{
  "num_key_value_heads": 2,
  "vocab_size": 8192,
  "norm": "rmsnorm",
  "norm_place": "pre",
  "rope_fraction": 0.5,
  "extras": ["local attention windows", "gated attention", "a norm on each head", "capped logits"],
  "schedule": "cos"
}
Each number is 500 + 25 x the weight over its row's rms, rounded and kept within 0 to 999. Layers, rows and columns count from 0. Numbers have three digits each. The size before them is the row's rms in percent of the matrix's.

# layer 7 MLP gate, 448x160, rms 0.245, rows 64-121, columns 80-159
113:516481510473518494474509481505551492483510531482518451469494540505495498560494513499517502521498486474568514504501524462526511469484521451493488503505487479471517479524499467476518503511509496511449478527487524516497512508494461509476485501
109:480478482531521515489517505564495483508530495490527524496524457480486493498577507503463495530518494526523482515501501499507509490473481438498505480487522480509483512479502505493502459488474496525499507465489484524574497494476490489529543520
097:518502509505520482449459486504475448487481526481468510517465549522482500490539481495505474468481491484468528552493501516485522496505513477504472505517462530506496499497491460479465526488505481479529502490501516517533501510531496492493452484
104:512512475471493493483540539460516487510493477487528523524447492493460459534496491483484519529508506540494461519507509449531496488518513489494512533532466525538505458501498483451513466444499495510512498516507509489499475461494519492499464485
094:525496537470500517487492476479535530516484530477507457502436520497491488477494482508485507528503476498495487443444524503482488524487508482489453450494490522504509548502507471515489447513491484498475536477489478565519497499515508539514516501
091:482423493454498498522537509525484490523459521514521564491508493518519531467496495532494524516496535450500487463546498473494511520488509486521512543483492485500486489475502494497499522479534498465530497498477469523493512522487498461458506511
094:492530456504453500545494504485519504476480507476479546504520489506518493482551522504574521481550513484458500474523462516476437465479489535493498500493525498494494524525502514515497527527474517480498490487474465473530537474543503492510479519
086:504503522470520531516493471484478503482432536469486505528515493496473519546519474489498524449453468519511550526441500514527523490527468488516490502540510519513506553506504460470500484488448541518532529513518482487505480505477524493470492502
097:489521516498455524494556474499517505472515500507509510527461468464481523498446491468522479492533503460500511462496519486483489536492486546496474573484499481452497524509463486481541539504474479480520480504508505486538476486431478510497492500
103:527479524467529483488491491465495453467531505532482520497488454512459518514480496490468487487521491524537507508460484503474471543442514508524512511549544539505567543477456517470478499460495533480497499490461531492489463488464480528504522526
107:516473516534527457500522508510490506500505529517501488468504537492570504480488491507498500522538459534500499535474489463502501523523532479500504503459527474489502508431515531544505507506503524494503509510492494478491484529473528530491448484
100:548474501496479500511493492516480546508489472476488496510494513469505505485538524528521475486508496447495506471459520505528529493508473475558517455490495491501498479446469490500485461498520504461473528518529497517482510505491457503488500485
101:460521480479457473471527422486532493501494521529502501446518532539490511515500499489459504512495484510479488485506509482486486502480501506506544509511489530496485490500510489537516517489539513471513463496512455545505510523481524548467522446
101:505474518525472493482523523492481528487521532580472513445452503503514479475541459495498502477526491458513456501539440477484537497501531516475472504497525478484518546516476464490486486529496518551461499466512493494484448500469537483502507537
105:538529480531497501483494508514540498472458521474500483509490463478492527478462545494519469522513535472506509462501476444553521506488500531501508470453516487489435521496498475462489495523524524521528436508513461540524499489474469519507512537
104:552510502476483537488528462481514528503468523513488478489461511481510505497532487511521471447460501508503468477515516502490501531525519461503523492466510521485416490511505512506502515482482517519534461474545463501505490515520537470517508500
100:495503484485477508544510552519476483524497495510494509486507495478523465524535491507478494479473465510502504518522497492515464496514468454528482464564521468525470489468459521475538490503486496433496483493481514492533508510515442484518526517
101:493482451453525499517474524453458526496503503518509516483441492474513430497524521486524471495463501496468514511502502528494518496503473457485489532524514520527494502522482483490490497517518477501514501554466531497543461486512482549491518522
104:471482528470490533568473537506513525499519523497527469491544496486489488499498492526474490493508544488484496481539497525501464528533477520519535483553475515534499519454518527495513470486535455530528509517490518506542489494509532522490557496
100:507545500468503529510498490495492534488508545542490469471540507498535482510495466502526442486546455482534510505513475513494492469461481493487506541480494496547511525476494502499460513489505512444532526504498499449561502555482502528495482526
098:495514490489518478533467487472495510489499471503498499476515514494524554488523531500406490532479504477513496511524511461502480511539525500524532508496506510509497486510495503512484532476515545527502567530498524507525507495467508459517511502
099:522512520498490547488528510491491486450456526486493495462503522524478486523515485534473511536471437507522518460530494447509498507506515500508497518471465525483504510498459488500519512498506510498491467523533509497489492502467508523465472468
103:554496519509491515466500491501485518502512516503511532508474485506491559494562487526485511489492514548481512481491459507528537498455503496544500506515470472539455520509469508484504520517525504504508525526466602533522493468514492508500523511
109:527527516535520532522580449513501465478511493466470511453511521548513498508526520532515455529521443519550457518521500503497488467492487537494490525499488508563533493511521494481483492511540473506515486525537495504494487526539508498498493508
097:529500523491506493485537522494482513528519489475518469442501516498505509473496493445498475492471500490532497540547512509546487515548467500502505507528505519556502480514552531486541510502483477519527518490502526492470497526474526480488498466
101:525497504522497451469517502523526490471486474506504527544491493511518543496507461514469491529492511510527529475462459480479474537486495535468494448477520520506485476444534513490532481548490485485497490472489526510510468490516461481498487553
089:490510529470501495527517519508425473495481472488518520452474486493453472497499527511493483479528509515462506471501504464464477567450532453495541477440529489513484470479495497480537495494525501536469535495474521506493543484517470531506504457
100:513508482490506510522522521521507492487546538509501534485521515498478463541497488514517511510522502495517525524461516551521552543505535521474510451467515462480515512504525501495501480524484498507512534498507523475478520481499486463475472527
103:473500506506518496473506472503487452538512503500482508484499506514492478505462489525452449520516476520514509507498496500447539481548533506521525503510490479464520516444484486512523548486487503515482533518493461478500491465488441444498515535
105:485502502487522546528530473553540471461440514492490488500537502507486514528500527548512520493496494508523548460497476444531549471517488495539521517506469526474501516491473489552502487500496462488523499510524486485506547518474517558498516496
102:496491507478478475510495500528455505488497500445526539489474480578511517522518504545510521483500501499516482441501522507500517493500544501490492539523486478485490444482492541453489514517531524525514535527500521511509490465522522458498535474
099:500488489475492499532484507537528484484493483449512507533483496489502493560546509480521506526558471479498460546475507521483437503501511498488470552530477489479535471464506512468478507523507480523507509462494538514507483500503502539522492501
105:502555489522514523462509520484463530465492544464533532491525480434483497494476504504514480482506505516461502489495536489536503509487519510505513494504503492505514520551532451500490498472510511501523492440473473528519511505471506494492480525
101:507483520478514497515461534459501499535479486536483487486493472536537505453511514465480506476511435531512483512474522508465484481473523499512511445488497505514532530450503525465491462513445519490454495513508484507467500514483504529552477511
093:537490473487534525479511464475473478498489528505502482471466525453489488509499435492489485472509485521476494498477527482500512521514550496494520508487478467473476442584527533540510523481475520492488490538499506502496513509526459479465493501
096:523501494507450509462533510517491486523483498546494505527534470448488511522499536521513508488490582520495463512515527515528488507491504505499480485522495467463480509575515516556537505503549508475506502510520475528470554529492499471436520510
105:476488480485534536483475482463493478501495556570541473511494487483456490482506526512512507512545526482501492459493500507504462489461476492519525457514537457493483505508502506478479520477492505477538507522454504494475493491502460576503463543
100:477458536510499492520447492524545495494469523458540469521445493495532533520463472542432539522508486529492488525506477481457490509512479496497535512475492464489498495504521511509513512489449478518513544507505506487504490502467506516460521470
094:509480532578491495496469502460460491483466495482469495534517498527475542488516506538480510512460502512464520508498535506522479517508532533474477456495502504488506477535500445435467501515466509520477478498476495488490502539515515479457490525
101:471509480468476501534537438466471516485484471519502473533495508457534502446488532501474481500477494463467513500454527549516463517470520524516507482502497542486515527486480525529504529517495494488521542569495457459485506474547528496472503560
098:512521491545462476478487542504541503501524458503510489513530493522497549502467502496462519463522509519463468533497518506537540483535477538476484507518463484522478505472500544505500490483512496515444477437516492519476495498500473478489486496
100:522459488495497484523513505512458527480479472474523486513484499533490532519502527497490451530535521508501533474505516503497512483565524501517497483524502510484500479526515532486500500466507507470520535475502486531526499509492420496509513533
094:445503492500497492482493501525488496481524475506453535470514469473496535509499488517534484489528499539466501489498483504488516537515510475482556522517496439513417450496463483520504533489501493487453505468499467487532502516549511458496448479
109:517532494513490505528531447513530482530441517516476514524471503507475485509479491489510474454545506487508510504520477492505514504477526499491512533505502502467494471484468478462520532554505476446491503501497460511517503466475509497454455537
098:532478477510459540483526479525526481455478514480464491534529517519523510496475496472499523515451462494464500522526501522497519522447491509481469512480497513488492521489499502518505552481495515487552481486504479520492508457549517497483472480
105:479515519513499486444501530497503520561457527531525473532487467538505502526534500533485462457518468510488474476473466492526524453506500490523511566518513528538490482495483513513508502527481519529524476507476479477496470472525557489514480478
101:520532490492481502460531513539530569521485504498471507537517454535474511491487518486490504454487512476494507463487512476475521492508505490509491498477531492491482486487529519515531493433489510483484485496514520494500469503517479483530533532
099:496486539466476483487470469507545510481525519518512537501547529504516469446483534468478513489495463480474482488475475487515468497515491482552523464456487497519481453509505521471516514480514506472547530477527505487503516516526531520491506485
096:507474494512491472483476509484501528479508562507490553491505476449463532544477540524498458516485498485491459506490497497521516473501500540512484530480522473560483495470468529492539489460544472488492531455537537487458508522543504463505521515
102:471527493463504499513534514477495463567524501488527549503528502455501495479504532528495487526475500489525489519501510478513529486497507474497466485509511487538527492520516513502521495523508492488587496493512524499525457515482468513487520519
099:532472488506516532542477519517540520516494519484479477465504513493500481475525477500466508496505492542481520499487522486483511489515483477478537502501507535429488494486518485492490499466473434487506507476506478502479506457438495508524542537
103:516449493510530485497485459452498503518518506515530510539521517537519500492512542485544494459536503459470537503507479475525542469501479484511519453498484475509548469514491485509504451523525527504531546501541510504526475551483518530507486515
093:516493490475500513511503513550517458468453481526481484497576512469499534487536510457519463494518444504489528500506501557552521475457492480505468505533492488490539495535530502489515483529460472485515479480509527448531499507480486540488504441
102:508468505480501470526478511512507533549487504499518486531521527522492517495486500497469486428476519507477452501468469440449461510478461510495515515526477496491521476467493526500532476514465505542490491509508502480508521511513517464497468523
098:500483489480449483491503495487537505459496541519472477517538521507498552525514526483553498521494483512516504494500472531538516501468494522499495504440496525485492488466509490480498543495453511451484448506517489499535544498558504465515503447
094:493485478482492499496479500483462472469494481489489509543520505494471528476508461475514522475512486521416464496500508482513528532532569515526486482500551513477501476534454491493456536513472500498506461528475501552486494523486511516507520508
100:502504511487510527512443486506488487485513552500513486484519471476447507535521514523506467462515482503518464513526466524499500503510475512554521531532486459465503515501502513493483462464463476471503524481473531534568532539505489498489487460
100:501467467504489516508550457503525513524499520491507539507491523486470478524493495482466533500530516538523454518452511510494528503527543479484497484481514497472533540489480471484535510523541475483454504480497546439507509509504469513492504541
# layer 7 MLP up, 448x160, rms 0.237, rows 64-121, columns 80-159
105:496509524544497489530469497493464532479486511532513534536546479518531501494557533519483465468509481492437515471495490530482462534474469531489505507519453546503505486503489491480491515510488508491560468467497507533492495508488509490525472482
100:543458505490505474513464505497526514510501490535512510534525512527506517512527495527482451461525503526532497476505495482451489489515495496534464560488525558478474522481509524450495468515528499500507501523435538510489497490487492512487507527
100:502499500469526465487499499544456510501511502476505500486473495505491501510477564518479515481509459512472534531466541472519522508505520508499487509485502507453556471470483466475485507477503482525521515529518511550540515476481510510446468512
096:485526494507464464488480496509505534509511522490486495485514545528513500444512517501495502441444482449501493545480499504537513494492452493501502454520539470470504568461498489460487484494494512529516507481476511461515476506522506539482500494
100:519529509527527431499488499512535485494533517497489514525526506512503499530488455489520516525455482452447543448474513561470480488500501510495501515514535498484509508499480517519489526511462520517487503493546455538482504472453533513511476460
097:527534539526555480463548479551495468507473536526517520463509468481462543514527506493497486532534530480518516483525500502508530508525507472488518510539476509504496483475486520482588521455496476525491507471528517517471518475466445498501544481
093:500525451501482498517496500538515494475510532504514533520500501498483492510539496503550540515555512493490506499507473525489458467461484507505488512520545500513532536511545508540493506538498474473504474507494498451532505484541504481503488516
095:451489496533533488493511542463533498524493511476474456502501509514517446496510493501485543538474530502469492457523512490528497479564548514489529499472526479513536517497492527469550515512559488506511490471509490496520499503540480467509523528
100:499509486449486506493509507510507497480504514481492565485502493455459482486531472495515503487489522512516519465474522498546503484509489461479526535489563532474511505505488501493516482491508478471520465488532474532531473495468522520482469510
095:507496507445494545485492501502496512513495489527518557487521492562474500546476512478494500480445486493468473525503491526514525512489512488476452523527506522497533490538525513523520539515533484503504415490478514538481523517476518482481495508
106:515526527460517503522453470486503519483481491502497482514488508525525500516497496511491518513515468503519541495509519525493541508506455490522484531515495524529476459512505518459484451495499443485489543486500488496485497489443457544478542494
104:488496452531529522496494500496493528499475493515487508519486490467522539512499469552498527501474506506553502474544489508511493512579546467505470502474516476487503464463495524527473494519462493474499539492457444485479533467503534469501528536
103:550490515530484500541490483478487475519491550503520489510486548498497519504524537464482488439537505486469475505478491493507521445500502511537501502494506539519479541473490506471497471495514513505534507507475519501500518507505529486513483526
103:522461533503489495458541476495486511476467496523525481464529466500452467462522475470527524491485495488489507496543526481520510482485461485492514512524507494515514507514531496467514493524464502514467478482463485489493488517487531506414450472
102:463465492445540498543484496539467510536492530539509502509491490533469499512557502484466494498499505501518486573450498521508522522505517477509484509501495498480524498513474532494487505487475479483505542489445504451531476509462504471497489555
102:487537494497475496518545521493504468497488497485531489489481508471516484500467458503526493534515452496498485487481525562507502514511530470518523484447490499484471492546516466541500533510470516521527440533496499497516516511503510488514484533
106:489545443481527519526496502513507543499494499481488503510481522511508493524511486494494541447483526454484553533463513479527478519515473504486466499452505494446516508508483494500492525480523444515514515472492495495516481509554500471506464514
100:508511500476455541490482491520498520473498538506495513497492499502458447485461506489486524557498469469493523536528501501548508470550503509474503538496470505498516525531541504508451566532487475463542464534512520474509501496549482468481541497
104:538504528504536499489535505517484486479479540478467543479497543519508506474447522462462494486522526485494504460522478524487476509466449490539513521518477533478464503495484539543465503512455507485532459513488507495493484506499534524453526508
099:521523503516535492515473531505466520519486491519472488481505494492513455471514493528459484518501492499515552523497546496471499490481494512484487536503519496488425489489508498459524472511561506522489472478472458455490478502464496502513481536
105:500481494503519472482507510484475510454502493487512541473513525500537533458530498511431473484498471522494510516542486506514464460480528516527506519477534476503527521506512480491499526466497550498502539522478485514474518498449527512489522490
098:520537471503462514511499503486541516475547469470489491537509518475451499490491505472503474493496497525494496474499516464523516479451459532472499526501488498497518502476472468486501487483475506540513520517521513523493489478457499513486501504
104:531496456502502535526478497486479535472494494548533500491522531549444449514514472510492538535477480521520499519484465535540500494538464482499493520545468491558500496529500531462498493481484511504529471547506480516485515464499497539504495450
099:548495475497513541500482496475530530545485505498491480568534500451501510491512477523510524491523480492487493500487461515488473523482482487523494483505497486493466518493440486487535459507514535497482487461511504481511549476447500522510549439
100:478540508569476503487472534483515500501499533500526494524478486513522474451519474526516494501460538524517453506520507500500486530504556480516482476491500519453471513494549494534493530500475492515515508486498458513497477495504500496539493504
102:488466525525497530496468484500504515462507507503507470511507502492517486481509477538473570503528502509501482523483477451492454510532494510453468518476459525490540521452496521512493489499515525451469476476532457527509488510523525516479472465
098:496475550518516457499513518487444493527481478505481496471476493473509501497480516480478477480523543511536477490491479486487450568468471454512496491490557517484505452464483525466545498425510457543460501494491512493471483492505488521524494504
097:478495536475512499471512456486496459530516531509500453474497513494456493493485529486496507520529484495492481514499500483477484441458508518534515527503476535533535519494481448491475516493514486501476511512513523562487542501529525516493521495
097:495468501457492485498512478489515465486479541464473468465504546516475480500511522461534480475513466510501542498497520516506500470487494480499474430470483457496498494532496460532470552516445510531473506518490499511504550524520481486481499501
106:464500505499521492468479508442511501480464521525507512485474511571469488477545494482510493503522471493480488486519555535475472547442525478521493489554488503542530473509503518492476478503500489504496487516527503502499482483522471506497466472
110:534416453502484474471512486490521498501528453530448474493500523506494507475531463509517498489471515464531485503549504489546487488503502508507461503483524493486527494514510515511536483485518519528500482498504467509478488538565503460500513475
098:483512483475526527502491495459453489516498537581524541501500486535501513446513516508463498463495534496514549457498500498518546509471504487505508501519549476523483518504502494532471512457526485503488482528485499496459520479548503480512486471
105:478477539450506559496472494534500477464480499481467524530516470502508476501504515453522474527502484528539490482541479538523522497491472458479447548473472499474457491462494488514548510484483516513478452513541518490498506507484521504499512486
099:514507520480521477480463512537482522511491515542478506499477520484485486502462466500511523544476505493527524492523477524494530530506503512482496531463515469457548515520516466535519540498480528507471504429472500529535512502482499481476503503
098:490541517513484537471537515491494522523472498492487551475513484497477504502491493484494533514512482506443481519498526478519494529516514488492511480516513469468482470511459455498502508485494551542431479511499493518475448482518496461473518524
098:458490481452516433541488504487494502489527492456486492494473508537523493463499481464473470478486505467464521481501489475514496497501518533496498499501538519525482501479508538461494487461532521463498495473479526493524499533470440514569496526
099:480513511474494518498493470540485513455539473557479494534514547491547484531520466519497478545497478496514475496526463523507478505527491475509485510483452519538507501493480473507517500474499509504481507510559478473486485501471465521450522466
098:542481485484486528521455501520485476499453524478529510480485472478524490522498471473487486502510496537502508501498458492489493477496498488529544514487501522505502454519453512492505519470472545544496498524552530507494523494499515485479529441
099:473496467468510523492510516525508499509509496521526488461494504471500450526457483494454510479483509493526441509510455491484510471498495488528495535494479465490525491476526548517511474487500471474532554483505499490490486465466456520535510464
103:513463498467522486518526529492511485471511470503460500478502498485521536482436519495493448498525481468485506478436487523494459535497516455473476445460526525505511489487525518515507461479463500512465495491511531463471501505520529488498539524
095:489482532537539518512485469511493548499501556537489496473484464477482468547557518534598494529499457475542511449511519483515494529460526474508516487495494517514513504516501471511478519514508477481519539514503506515483495525529524500513500477
103:524466503514502470466548519496508502498537512474435517521530504498506489490507500490492489517512491526455582490491496488495532499495502491489487516496486474479485516528555495497512500512462569503514517525497453484487499475496483478547478474
097:525488511518488464496507518505502512508490521508489481514522503510522518515520491530521467475496484485509436535550452531501475478486490484500443502451478544511510519557483522502512481502514509488542511506479462487517478507522511495477476494
101:495518497581544496508493468487498476487507504476492486515539497550483490484501530523509510537495481503483531485463472484530522514480482501502523458487490507502533576532522523506496424494492491538475525492545529523526497504490497504491536494
100:502487483461493488490448527466509457514508438462478527488489474527488516551528498531508479484510468484520463460531489527512473494544460513492491505500475478511534522514495512469495493489512474487490491477511589512533451516469508510521528504
099:508500550540490508496471515480508528556470528525477479507460496531513488489540483498466474496550457498509478487520510485513498471498496507508516485536474515499499507513499491513499516518479504558515529481493541473512476509499524463534482506
094:465531555435511488488506522527508533511472533483474532519507472504520496475495487509521461507469507491514499477517517468479516469496499480459494534493529481491477498485525516530486477492493558493512492527526500492532507559527497524511498484
103:505528492525517526459511502534526472464480508504493478459497501518455504474521529535505512529467491452523511515525490522510527499521502462537471501522516463490517485490552480527496494511486473491494527502488527508492516515473462433468529510
100:495512526542472485463503508520515486514480524516476466504505513486483489513551522445498513501454511452476499495480459482490470498515505489533483481528545530474521494428495565503505509484524498500487455536541496523525477501509511456499489501
103:534542508499494524462487508494496536461510506537490516519498526501541527527502541493501534500507485520493548541449456490492521451503525475500515509500504473505493515507501520511482500536506516472472546512499509513522519476527508491501485490
101:537444497499523547461513491511509527539477544495541484490475480489525514482474442489492524519500495458456485515512532474502506449537483485453487484481538511516492491441508476452469469481523482508482521487516511481490522505452453530491503544
102:494516450522498520528540534474496528496533480508479529507511491510471549540511480500493510502493502533491511494466544519460477526492527482490503529515463474466504512503490548526494485502493524498506499498505510472519463524471494484485534495
091:506500545521506519461504483440493506506532502490473487461467504495467444483485505500512518518436527498517483473511486494469465525524487514492515510473502511500481496442509506528467475462532476512459495487480462552489521459534501449475476540
105:520542530503516490468509492458487513529428513469501493485476484505481496480509462474470506512534471522558486485551513498529492526485485512487501492511518449517488476513555495497477479492523506485480493547446486542534474527472470526448475535
099:481517471529462536473489502459494496533555492503478481477506504473513472531483478496453526459473542501469471485481528475488497501524478514484492495493497462549482516471492509520520479483526493525539507490512471535478512495443552489509484530
095:493515517523516499484490468497486497455511476509487483494494508486498526484488487452474524511489520534478485477536486488510509540505528509505473516529522547515481465535489513499530495493480499545503470492470496475482493536494480478473522476
101:457492501552509511505476471472454475465492475527503505517516455495513501506473530518480490477528498528497468525488428556503508508492487544502517492506524476455489515493478488482490458431453522490506544470475522525541530513514498512477508486
103:532494484512494537506488525465563534506467516527535544485498517502442527476481474497481506500520500463473515472485522533498449498498535494531489514493466461459463535475515515527468482540488459512490506454496469490501498502488504476507519483
# layer 7 MLP down (transposed), 448x160, rms 0.131, rows 64-120, columns 80-159
100:569487547479547509520540504541453477476516521485500472471512499506489456498498463495489497491518512504475477538534488474472542484482504493469513497499491494501494505507510509499487598529518495556482474488545481483518511489505498459461533522
105:482492481500502491476490499473494557510474480478452491478476532507518487505438525495517547487485509487465503532496519544464483484494527561520494516534508539472494471519520518496497450507492513531521454495544581515463499483483515488494504487
100:537494441523468475508462557534463470517480495501523485536543498477507516519524512497481512472540522502506543515521536533498538487514544470482510500507516508514505491526508466511457541510488484540475507535478467493523495470476507511532506544
101:512504519501479515490482480520488477508506504501490488436579503494540495465488502507505463498524495449524485476452445493474500520487494492482487498487534463503451558502501526496485478479539488484484496546503466509509513505486482532492525495
099:504503520558509507519499461486520471518507478495494479457532474515512537475524498518491465452513542495550504528510442468491500464529492540481494474491454476471505520493536473517492511511517474511509520516466501474510502490507486501534546487
100:456497470496454539468480472543507500506541497532508512518496500541495524508525512526513526494519539469523507511527482477499502523465511512482490480465524514472528535489512500509462501518480510523465555495503487509486478497500465529525498479
099:507507501488466520499495465474491511525511489521508470490479516475480541534469511501497525466505515533522519498499523479406548484506488474538497489451464503477529517509501469503511539476497469513450502471433465529517495495471508491505482484
097:546536510524458530486500477518538511541511457502514512485476509499488551476490514539517483526531473527488466516542468479466515530419498500463510494493485487501501489484499530539518468491495482461518522504466530546531546515496475511491508505
099:486478550467480509503565488472534517511538497490533530469484523502506510500517508495517517471543544474510475488465531425468464509488498499481526531521459461457515476506503450513530456483491508478514504520521492477472475492516524512526487527
102:522479476512512494485518509501502526471492478494484507504534483517485460507484512506494557509470480462505513469496477471531439537486530469468533494513508512501505516476519503507504524481475494513502527520488463488507503505488495514444505534
103:471471474518458483500501481490527452519528533480518528515525524472492498451525527521479441473475495484526480468496481496474469501507533495489500496510491508490496468502498522485508500490479493488469487524493534530478473501517497476546456536
100:489537487503523487534513481518495465419477493487523570466537484536506447481546511496537495503472502510498524520508521486486497523501469509413520520532502545492508542496515461493508547530517478524477472545495493535463508531511510503504490499
102:526499506500505535518530529474489486477466506496464498546493511455497442492497482510496487461474484487540469483503513481502489490476479511522469451475518491550536527529493519497479534501502486531493545484480501504510521486514453495564463550
100:518489525489455554485499478496499516468465508481496478479542480515499522505506491492530540454461496496506516472506498456534518520509544502512512517497519502534541552485507505467508449505525499555479512531457485542507507490482525496478455538
096:506534505489520471436499510524514480517500518525477496463517476505511517505460462495555497496498502506471480475516454498502509523536510488507485460505545504509463481512458444513479464456491516522493514494486496508475493461478468518495522512
102:508508521510487520501489484508456480509457508506478499473484544473504539468548468438527489494529532499514481475509481536520488488510541514474470531526444507517462517520469478493474540494504533488503493507525456453514535516513494509506498510
105:495460520466503483510504514497501503508507490483490488552478470477490483505471508499507487531493486470464474529493499502460513518451510475505514472469473500523538520545485484488486486469482493511525522532514501541533514519499573496481466524
098:481465496544515499538516488523515483481489499467466505451512488488541519478478506598494474521518515519500472503518431498489479490468488457534517491498519474524511470519503473520505541502507517552524499507498484528459466491457459491529450484
103:462515439499478465467504471479507514491467485486510492565516523456545499508467521504514524497479489477495496456513512491498503525517469478463504515479479470518487523494492478522470572513499554440491472541518464529535512500501483458511504487
102:472476518500455519489529507461524460481489503479535514530505500502471504514494485495540505504487489494528490493487484503499513503520492487457521445475510524485536458503508490500509510457466475501531480510505539527501467479546507527497492450
099:444489488494509477501483480519551514494520485504545533487499525487518486497511473514485504509495503502539459450500528543525486460486498552510517472492501475486489525509529466509510488471510579499546500551522476510461514529502509486503506537
099:497520530467491504510524475501478485470456478482529526446504481518507516496522461532474543476504479458509498508548474507446543535495521483511480473461522536499510531507486540499482535467512513503489475510509525488493516524461515510468483478
103:472494528486444475456524472494500468475505506474483484510517484477501526533513530443516487511534495476504508508524518493454455484502489533466449516523520507503528526508490449520477491491488478529465506498537444484511464535478507479515544481
102:490492510509554464513512463515502495493523561496518512498516516490484458491489464520534537494462511506486511494508506491453486525507496535512438501514478525508516521508486528510473525482534466475475476522514473485528482505521484532480478535
101:533487497501511526467455527508488505494501506547511474474505532540554497466555502519468487488500567539498519492509522523516506533514511492500506486499503521500548500509527462503519506502477504484525482492541524496515499535470531510511508494
102:504482488463521510497531504486500466540520514509514508498490489458492487493515533468506503524504516485436491513522513516519504463508496538539491491492491494483484447530499531491505483487502512520482519479552472499520477499501520482526537540
097:488476538535518474476520481478473502483499500509507538497492493485521506458458509465506510514469537495481497467521471492534481543467508474515483481542529530497535480510500485464525396465502494529457484485461523517490510485487492478493498493
097:456479503546502496469511499459506544492487501463514492513513484508514514458504529505478485500488527495469503538486514530481537481516473510500550444498544517528465502483493532495524491478471495512466493486526485516527526526467519506511486478
098:534508515529530459488485535504493498474505501502491469464514518507530516467496482479468441495523488509546523513472522509519550486507534488508496533499467496528474472459541502544498495511471499461488511509487521499480515532473473527507518534
108:527493471482491498516540489540452514508533481491481482526526489502484492540494487522486547494487494510484506512509455473531517491517490521477488489488504502452461525479500477515499489487489483464467516517483487484504500501500531504451509560
105:501538525489488500462504438517538476511492503509553501532517500534470535503483480504504513450524460487489510490506541491483500549491477495498500507497525438477479514528503483485525536529547494483575522507502499528497515484518468511514477520
101:519463451502467487518483486524531501496506516519530506515449521495498492477507512504452475488545502454492455503474530503442498439476493502517449509522489487490450502483476476500497508459503499510497465465496505491526503509526524515502459457
104:484531505482487457517532482477514456498446488404491506484483514507463517494546521524485499509482482480503500493463462464489550466489505543448479517473538517485550490485496518521474477459498512474544491482512480510511511496514503552466501497
098:500509511477517528521523546544475486556495524515501555480535491521471486449500500514472478536484535506447483482494484516482502482511470515533488493531529488487509443516532519501534549552441533482459520426542484520486492487522513529466489488
100:443504529558527505473512507536443491514477470492498519498456476512504506534484488533467513488501503517513473512493491515521532518521483510540500498491463498475532508532492525490489522477473530523503484491555552474471493533498501546523498470
098:501469517470513503513483496482503520510558486456504525486495501518531504484472492506513489514549488495492527497544531505522535486497497509452520481530509530533508480466524536479508539496510532473523535541463518507501505508475461480500533513
102:465513531534485509511511505508534523490479507468439518495559489518493513540501505511494491497465479511474479538499489502496478524534511503454506482496465477489516503507529506516457472500505480466537522520488479505530517500488507479480466477
097:470502482503470505529501497509501500497499457519508479518463457534512491483468500538495462510488544473477497470514501513465487492508465471483488543453457524532515509497531488517553466454465502491484502519494506536476522510512533485471533477
095:524492496498514468512499509488523491444547569484525540542498531474524520490490558542491521542485494479486466530479500491552517547455487520488511482484513532513517516548494458499512544510483522534495514505498503488493505522506490488484463508
106:539492551501514517485499494512496506454515504509488528462536535516456522506481497477507490494490501495512521485496512506532509485488485498441484474471499467474517507521505506431496550455508504489501504480476483526477516499512495507494458484
098:479483508470477479511515498520476449518452503490462497528501537464477490459513503490469480484501480514522530478472530511470507486500506452489524542522504474471484517466494504476497460495561535477481484525500519465527443503495494524498458557
100:521515486511543537513539520534520548479495509513517481493539483488460482521518487508483504492558501493483513521500509524496475497504488502505474532507489454553477528505494491521477477534509482507484448499483481481480517501477500482455533482
096:531485495515494507475493478474507514519544478455502455509510541482481446463500554496516471481513500470538497483562493527503455471509492514490504508496510495472542532516496535529463495526492499540488529525484510490486515477442496526490499547
101:511440533511467530501507549515482503557504489496518479482546504489473493494512539510477496527493500486484445467472499502522491471541485540501468456501483547520490514486488522533539554483491544528512511457493460507490470520500512493513518496
104:460521551476507457459517440503482522511506538522504536519524512529538481513485476501495485531485515490492488488485532505508501472527552487470533496516495496502544499510490498491548462525501508502485533502505511517443530493520461482489532537
101:558536503499496492490500521491474542532574439472497523485524476486477521482485466509487478481505515491541507509492520543535496484497510495488519521477483475446508499520505464495541481479475519449460509498546519484494537517511504483520512510
094:470493515487465489487511511547510488490512512496483480496484518505512475514528517500504513523483486456507477473495519457531525511449510550536512483478470504527489494517494440512523476497547457468450494461497498533508538472537536503498478522
102:562463504471507506509494474493536528509530530509477486476516482501508507505466488484563518505504492507511491512478492466475480498510465506520471509514480514480516511512495518497514489498442549464463480483499520464502522495487477472502453491
105:497451464490497525496524533512492495451518477515473492487463494539506495458524477508474481503527475477497506482500531533512489516513490464535510495530508475514455472543503485521463437527508510529480478522490489485537485542473477552477474463
104:489476497498505478495473453537486522445468500509528510449472529519476452500524525496506479509503487500495487485546492508468468516513492518542506530498507497522472490514481483494481496511527456491433448514524477476521519497513514536506489486
099:472433509528536493489529487507513505545527511482505508452505482504487530475484517510499476533524490460447535505526509491470473513503496520469490541488483478458513528443480529519465482490512512527519493543511491490478497553544527493472542507
101:488541489507516464447498521489476509492506519500512508497446531495491525489525508508450479515546502510482509513510515458489480556514502538468521488485530522462487519487472559507491540447515528477516513483503508523484505481465445530491520471
094:475495431499450515508537532480473490538503534456505496484457508505468528501470512547498484473508473511538470502510493496458478498496458484467499464501518486499506546489503470504481491515508542519515497536477438532468509536491510518512508484
101:519519488500512475496497504507527506497528534492482513544502509449508477538510539511502484536502479508532500447473509513516528488471516485480517503485497566506499574527463496498523528482511488515483492462471456507497517453488509494487519528
099:528490515533518519509484502498544556486486468491518511510456511482490513496477485517520504533491562499505472501507519504490461455540500484459488486469495478523506546510476502510485460452468493534501535468501505536494494489496521468512484491
095:476473542541503468502479460503502472463471484550465483437527497534550484479486525480518525530485481517516509490467494503543500546497498527473465527509472545488489459537509520521502486520496486502502500533472512508484534509511463519526520503
102:497515527494493500473522493527508507486499506480496505516507472483525517476475465472490501529505528463455495480479516491574501458493520456507540495448530503480515526503506473521555523493535497520466506523515506461477524488479520499496478519